config = dict(
    hidden_size=224,
    head_dim=64,
    vocab_size=858,
    norm_place='pre',
    positions='learned',
    qk_norm=False,
    bias='all',
    init='normal',
    init_std_o=0.00655,
    beta2=0.98,
    lr_head=0.00537,
    final_lr_fraction=0.0,
    doc_mask=True,
    dataset='wikipedia_en',
)
Each number is 128 + 32 x the weight over its row's rms, rounded and kept within 0 to 255. Layers, rows and columns count from 0. Numbers have three digits each. The size before them is the row's rms in percent of the matrix's.

# up: layer 9 MLP up, 640x224, rms 0.0994, rows 442-469, columns 0-111
# down: layer 9 MLP down (transposed), 640x224, rms 0.103, rows 442-469, columns 0-111
up442 096:094124127105130184162141118110143138151095132141173133078105116176083071073121152133144079124075147145110100107132187129115124121151131114170144184160153172106138181142113140158122121154070097104075142153130121139111102205126109184127129095151119123128098137075129078090153092137165082149111136121102173102057136155148079116170116102168
down442 085:171109110102135167137135091071093159153141145137140151123128131114091159110173154130109111141097146112136101097106037134190177129147115074154115098088119104110165101105075145157160162162151128116118154192171066151148144130137130102137134144066071128141113120189115182110124179154101187121128177136182129073123127124183134157134119118126
up443 087:186125136137166128062116149103147103118143180162200085127102160171165191082115175153150133122129182085138129077160122133096205101115187162156146108118079167065144096102152144120091129155141090157066154134112121145113124125188144133074130154122121159130071137049121173160065118075112116161170124195091116100159148165125121153132111098081
down443 095:145152125163166161096101102100093138199080088157164126083095108175198143136160164127133100112148134192165198165130090038131158133123092110159123163124107111153118097064111097115081167108104097132068171130158177189159165180127135101104140057161057126122124161153113204119089093133153150126115161116133087144155128149128114164169152142159
up444 104:136073127139141103153113089112178194149160188091111145122133148147113121139084111174047072144139135163137113202131123134139057142121198092172103133161145166110180070124164158101147173109142153061100140073148087178123089126011168152135199110130071143072093177115126110095125129107099159100130183134099149124185139114125105124101134124142
down444 096:140064118148142100139159128086122106144139105097055103099128186099107125126114137115146149143093164119133136154164130198146174133160102145151082121139227151162120139155040149101109100163133149134072153110137127078165116129142141151167104121126085137132126155140166132087136158164118115164114132085148110050114070196112124091127117144150
up445 097:181078127077103064170155131104103140192129145160113136087086089209106143078087138132069141147139098153124158141173092141062127151106121134113110097136138096129142140128071086113144128135157126125076090070130092101138125098067154150135149114059111174077092158130137131095073091131089118111156200133090105148103091095098129132114089107110
down445 100:155140140116063180154102106139089169109144152152136109094159104120097139152198157131149172108110128131143138149118121119161150119081114152127117114163086132115092161136155111088123109108083099201143132119122140138088128124130192060103087153140188190167138152164110118038110093117125113157088086157094169146128133125092172102118135156129
up446 102:129157103135130118074176179154085058182094111157150129138095167107075168136130149108134111155099090089195123111116124104123161155105125136145091182169127163133149130108142191177119088104157174119141147139075135117145082184135119092140118128136198120085102216099096099084061148048130097120112173123128142156126078163097143151154134081112
down446 101:104136117090127062127149208116093125130129190107152081127117125148139085116143164185193164151103087072100165075085120143134140134125151100109123129077094138126097063154149136177152145108149118142107097193131154159111113166136178137145104133113089145137096228122157124096111119061146116092121115134095077148111081118125106097188202144112
up447 100:131092120153110116114138119138076144148174124116171160114131125112155127139135067135168076122129136115102174156181140100147195077101184116133143148124149155138149136069143098095161121169172199179122155148147121145058100079128151155146126111179105102142176149197189099109133146129171133101099152077098121106160074130056096052128130169060
down447 104:042120125145173120143108141156153142113126091106057138085152106142140163142189122139142156195131102125124106124131113119129103140135119195091137151182110163128105149073117146138075072114027151156105123128142157106168173148146089101193089184194144064118143127044133143095139103122102138105118113129119086160175163156150137103181176122211
up448 099:134153115122091172142089123046149145135149151110123185156126067162156081112198103082135100149133053140150107124130181162135096123181148125127123186096137113073129087188118171117142187106106117166125135129118151126092095140116048113134112151138110116204143080137152142098061138159101066120139123114087094111143155187083111128076151183118
down448 099:117123150131135058109122117149106097128158157187092186133093137150114122110142123126107191072135199129114116138116154148150198177074091173196153157134141128085081107133109129069169140123103118117102108162117149150044137140072168143156093143142079159151093099101186144070129110082120123131187133066128138221144123149173089089136117152114
up449 111:076139151107146154147098168095105093118152111131117107126113097122045146132146103151111111130121096115179101129148057159122094160104132144122159141190139084115145093124183117125089134079169170101113099150101169132135108120174137139143166097118073201168110102088101083128146135043173071149134142110143144126160131159159111109107168083060
down449 112:196114098146080095132179141150077134168161148154122104132065101118208146130195122139148158111178126070147119131125106120164164123100130108111101102154129133070103045140096133109185124135110126158072179103145117119123103145121084106127136141183098064112095188173143095122127110095074093175136102105142137112063089141113053118102116104102
up450 095:180180093119110126108072146173148121167094141150164144168139129139162118098150163138166150123131096147130187136089090156112110146133095160088164121137135107103111060144109113128143083130118069179148117148133177091168125109098207121063171127096132113135121097172141137104143127148143089124108067118131151086091092115098079095149213141042
down450 105:112074088146122093158190155125117141157169130133103168111101140176161161142124093139080078100110081109155086116112145155080093089157127221114074110110155122171149058055106111102122114157160166123103123046126146166099092189160140149113127115137180103122154146090124083188097139207124125128157155131091082148075123101118094151141177111166
up451 097:121145110114140148031116057090093103160099118135103108065139105189143101100122116096073168105097086145088157112114130152066075106122118101183130120096116170107191154125159116145144104125093162114157068070216158112136139108151124161087090099103078051129086112144139120134155106146106090111172115129093093184157171076151205116125166092125
down451 094:175089110109148155191126174120110116154181077131124106169127130080108147124070145107087141114162110136050137124137106081147143087104055142062181061108117118110137174180155107119113151108171112190125166136123164177152131091071101125101133206170170108071153146139150162120105123080091149114145157117080142157110128143144112113119132148094
up452 097:080139139155181146134141124145121145127152128106145141144032108147155175154152133177093127097141079166108128098095129095119132114204131165147111067076099105179090210123129144103126130101173182093127113091104107099117175094134165098134103110093130096117112151086167087175088141106121167123142112148124095120197110188165147130133181069191
down452 089:153086153096126130090105114138109140158185108165177124133146109183136111155114092082130148163089128126091112141143105150130145134081103163174092156174120141082128095122173117143137129159084145143086109126137117141175104103138160137150146190085160137081159119127118162096130173091143098084112126113169159140124120148138139089120145137129
up453 090:110112127128129172063136130104122121084160089094146127088121144157181106149108077163191108110140122147136158140123134115113115167130128195078107106104151146163115108138170085138125094122076160178085130129141098204126123126136128190166143165077102118103096146080066146152092147126086116092134164149090105124101221088144105189169197095171
down453 088:109134120158110073145105114128153137190101145160132109149106165172091160087098173106112116138130131106087114180129107085054113134140179170134092136099195162151124149131070111153087130121115138193141173098147123134124145105138161144083110095104115093137147114088147109091092111138178125152117124098180186133102151123131111050128109089165
up454 099:068174142065106121099102097093133084150137117198173138066108145092174155110157104107151134092120176145165132044139101160053123094143115041095140176121124096158162134185123201148072108106148121074092127130095102144129153174122079169086188133097151179146135135163122104119092133132116166145107090122083139118202118111120189132112142169147
down454 090:186094083104171171127147204154165193125129101125142072173084141159165103138183187143111144115113065118125164143136133150154147122117078128114144123134117178106080174146137122168139188167189093150163166140128117130148148125155156138163113178156127134102100148133152116106089128190074153091118134175125099128099104120164048157108111132142
up455 099:132142114152108125106125161149091100137137135171106130112168122128147106097088136138161141184136137102191149132174163171150093103087105063177123079112120179091144082121122084122148026097124080108165084087114098125159096150078139100159120209127119134087174167152118107121146119109093149166143129166089148168116145131135134161141158093203
down455 099:132140115108092076100123171103077086135199179163165111146106104152162102120144082117081139119166134147098177144136139120107118122143175135103154118108113149095141139117089163077132118147164159174126202116092176140181132166161131131150093128149091111159155141111099095138171112160156155140213185160135085123179140122087166181105141145071
up456 100:047157158105088102147144152099089155120162164165123150133139121165117142076100085203095166143102163148110129120118132127136121168072161115131218133124132120111140066112180126093127125113103126079173081082155091101101120109071132117118072126109191170129125133139168119135068124065078081183146141150159155073188146149086124120152167144140
down456 101:123078071121124148120102137128156152178143108117110092137114159134069109211131168145110145078135156204127095165074113094119156171140107146130154111134095067130127130134110071125158084103165121116074118077159125119149131203153120124076118121191111087085051100139119142135129147103116093128130162098111119116147145125035175152153117090117
up457 093:114126058149201169106137157156124141135103098153101098163120156154098117127159097063134113125152193134165087137131136131143138053158150094139114149103097123083185151096155093105131160095119099136160149158168076157145034207137135059133104125158101158117126119172146106102114083163127202136149144179097191168139142060107054122122224149161
down457 099:154162079105161114172174155163105131144115136062114103201157086113123114144156159157122132132094083085156075177153119119099100101091156128149087113059128115124113191150125126100137164141170096128114120131074174147103123138117084126129112135124129150064143068136193135060132082085114065168131139114119156171066125177101122118146124087118
up458 101:091102113153103139136169093117113071104130114112150147054101114135105134114124098121127124124146127158101159128089086141151141202107136125083110128135099131123084128114146143130140117126112100115087133153085178153103139157107172124184133161058168174110107083161112184114085143144153075135149057087111126142122166094101112086115165103130
down458 100:153106136103095128101192152126097210164079086126188144117144161163103126104118154116098126143086122103114115164100151174134133113116161074146135105109148199151129125110090113122168073163117107117179071114096196090095175149128095082115091171158092115107103156125095103070081082149124124053130104096138078141116109149117114202142109118152
up459 093:120118111112130175172152133111175051091164158118185098108105122159093122152134182096184142115141127126090093092161086135137147158126114115099090182145144125145133124142199145126130132176157156165166072140114067185138142150109165158078132144109170107185137136140083124136056135128070113067179129103111114118071146158227122091141129098105
down459 097:165079085116066090053133192090067120152134093145132108136163173074082135151114152069103150163130095185113103150115084123140144083084098132115147131114130111111072092121161148128110104139102163146139072091108101157192161131185103080147135093107147159135153092118149131100147161127104132129116111104116100085107106128141143130144153116157
up460 096:095175139209161077128116108140119081111060111130168141158099133112096145134162138113146174152084111109165114076163116116190093141114094157061135124168121130094104121136138146130157115148136146071113077155128167139126144198104072151128145099125095117113119116141141116141131072116229086125122126112130165118085150096140126070112181155093
down460 100:130152104115168141110115110104173059096135154114151103181163119113174129100115120164133093168164194113104108159116101124170142073150105081092097092127142117142161103143151095100134190131187085191141157156136164121143153106158142077154176164122117087140094092067094079124106031130126144135186210099126130174163154100159179122138079127096
up461 105:123157129094136139098137103051119045123103161106136191160167108074159156152084106166094147156109228141104189096096159162138148131182133106155130104129144097090161098180122121133158157221131180061160065124170162127110095067118135118125126175097170171081122125124060092111152146145087143116165113141129121139087111162115143127107098138093
down461 107:111137100095172148131135134162123076129148022166118119138104164130165124115085153124168109103126131205149143143131132139149116140117114124168110107090158121091113126123144111172131115097127105210135120186127131134074091157104120141138081137155079153137173113148205115115133077127102129148143152111136126131145161171166116157094097134096
up462 096:139124125141101142108148125135144092124191124113076094163092101174093126094056125150125120097086120105158151047139185097208128100154117105100135135166118088124177057176101097093135156120111167087168145115083099121096159095136131124077139158095129063076124106177173105096160157136104115119068076115145178156141140157145131166116074112131
down462 094:112143190156101103164134160167129094125049099082168099104142151164113109132142124063171140158177187135080164112117127213103146156111143147164092181119141164079119080109118105150144156099115158133141087158122109177112113130108152140157160146187186138160105152116110117092160135061133104139169068135153119178159105094082141162152112160132
up463 101:107160115183115192123112081114125111090099119171071099155135115100135129182136082103066151141101143080184195069117113141136154109105076107140121092220141136085098108140141088091193088114150089127177117148113081155125107146118111130129152099129143128174181135149086083127117122131124149148098144151088139151128146126145128141122152090145
down463 103:184148097138093102133116104154063124081100144138057112097113157151135151081166090096189099171133095150108138112080171136083147119127137152162112158125096109134091159100110184118106092135136177108106112117154156105107136167185130102156128133156099142153162134134163142118139092077136111077094109110125245148124061134123055156056172173142
up464 099:143073119130108117107178207122132093167099148169132158092103155119067145093171161166186099181073124087124125127103081087112067114147116147081105138176118100073108127080202068089132152169123076141124142181090094126120048135137170104154113081130137099060117121156112135062177165089117101164111128085099130131120142134083202071097113118148
down464 100:109140117186152062117106169154135139142110124170203093115137142128114121172139110110080127152193104073091092124128108123161110071116101074130139161088112135158130134113175134166076095186145159080126106108107140127171068140163136071113102110100059080144224185109104185093191114132134091119113107099145118165113093136107109119124103132180
up465 109:091140165077129143104129124156074109090147141167174136142057152125168160113171143097128122171185117115116147096067148137154116147111106145090136196098093104130069127097143113114119120133210171107163118179092050165174126134049187153103148116092064126144127116115141145146198137102171086107130111090129071083072153095136093124177149121137
down465 109:196146107127167125110157220061163151192098178120139063157105175104163104083136128120145145104152050131084134140093143114160111096119142106131183171097206084158091074165136137127155164110139156104150182200085126111137124157166096100081086159155117142131157088099102181138148168149155160109093128133118152132157149147103159177126181185127
up466 093:092176134130134105135158060174193110125170137107166159192136135199147104135139161114138178166163097111126135144161088120092105119162218164200132107150141133115104097172090133171134083115110111105146067161144119163155138122074130140165121114135112153080112131043105103143149132126148104123143168165115076128170158142117214092169170120115
down466 092:080100133120138157102111194139077150076110133102156072134142120142109120117174153132139138096146163146088164118122151142134131140072180099124125106083126158162079159043148171118112130133091117135141113165150134138141192146113129106139099124165099136190145101101111099090137159104089111143064129150201114119116107132129125104125064161137
up467 097:124160129127102064168171127131172147178170115167163122112170128052071156137150118125131067119134131113127084113146126131140128126156162079077145105121165165172139145100099158140085093088114098166140143047135131112109132070071183188145222134131119097145103167165113189112159117133136115134120131093160127066098125173147130082116164110125
down467 104:121126133123113126184139108126100130181119130168070097121150135106105072136137122133117076164189129120128155075075185137140147127159159129114139079170137139103097100076133150096132107091072125171091113189177134186137118184138124024157131119134129135144194123096131137162156126193144132102126109108115136168072164170156156081153091127099
up468 103:099041164105128142161137061157118136109084118107149158168113168144128137121104175124131173117111137181156066143110138133137132147090165130095101149104118149137190097061172086074134112105162147070103130125053131137118207120087103121113144177098169130100140177149168142120095093128087131081130179142115188136150130101133140157101145136064
down468 104:098097106178167139130097155130158075117163140140132106151056097113146112162188133180158172088174133158136121167112102090167167110121143126119087121095104123075160144175078108062141139121102143158155058090114107050128131105153102103159155131097090089193108130121123054115109146155148057133151155110180140120141106103118152133142151160145
up469 108:123142171139073143087185063114152141102163196100177099116134174186121124065135133127091155122185086144092140109080070098111082169164104168163086087142138101105140151103172126127132132102110075163095060102212197072081169108095157143136176118151193129140168176143133101141131104082138096113110140109096118173181155111188083141097151175101
down469 107:058153164140176139156137164135147181117081034127138092107080138168138119105176115176090143115126148147159106163094126100152111101129092066095102106104157141124125072102101137178158199121123165155067133080148112112109170129162108143095083193099108130117201094114116147146125111126074110132133150154088177176100120131106119178121149173070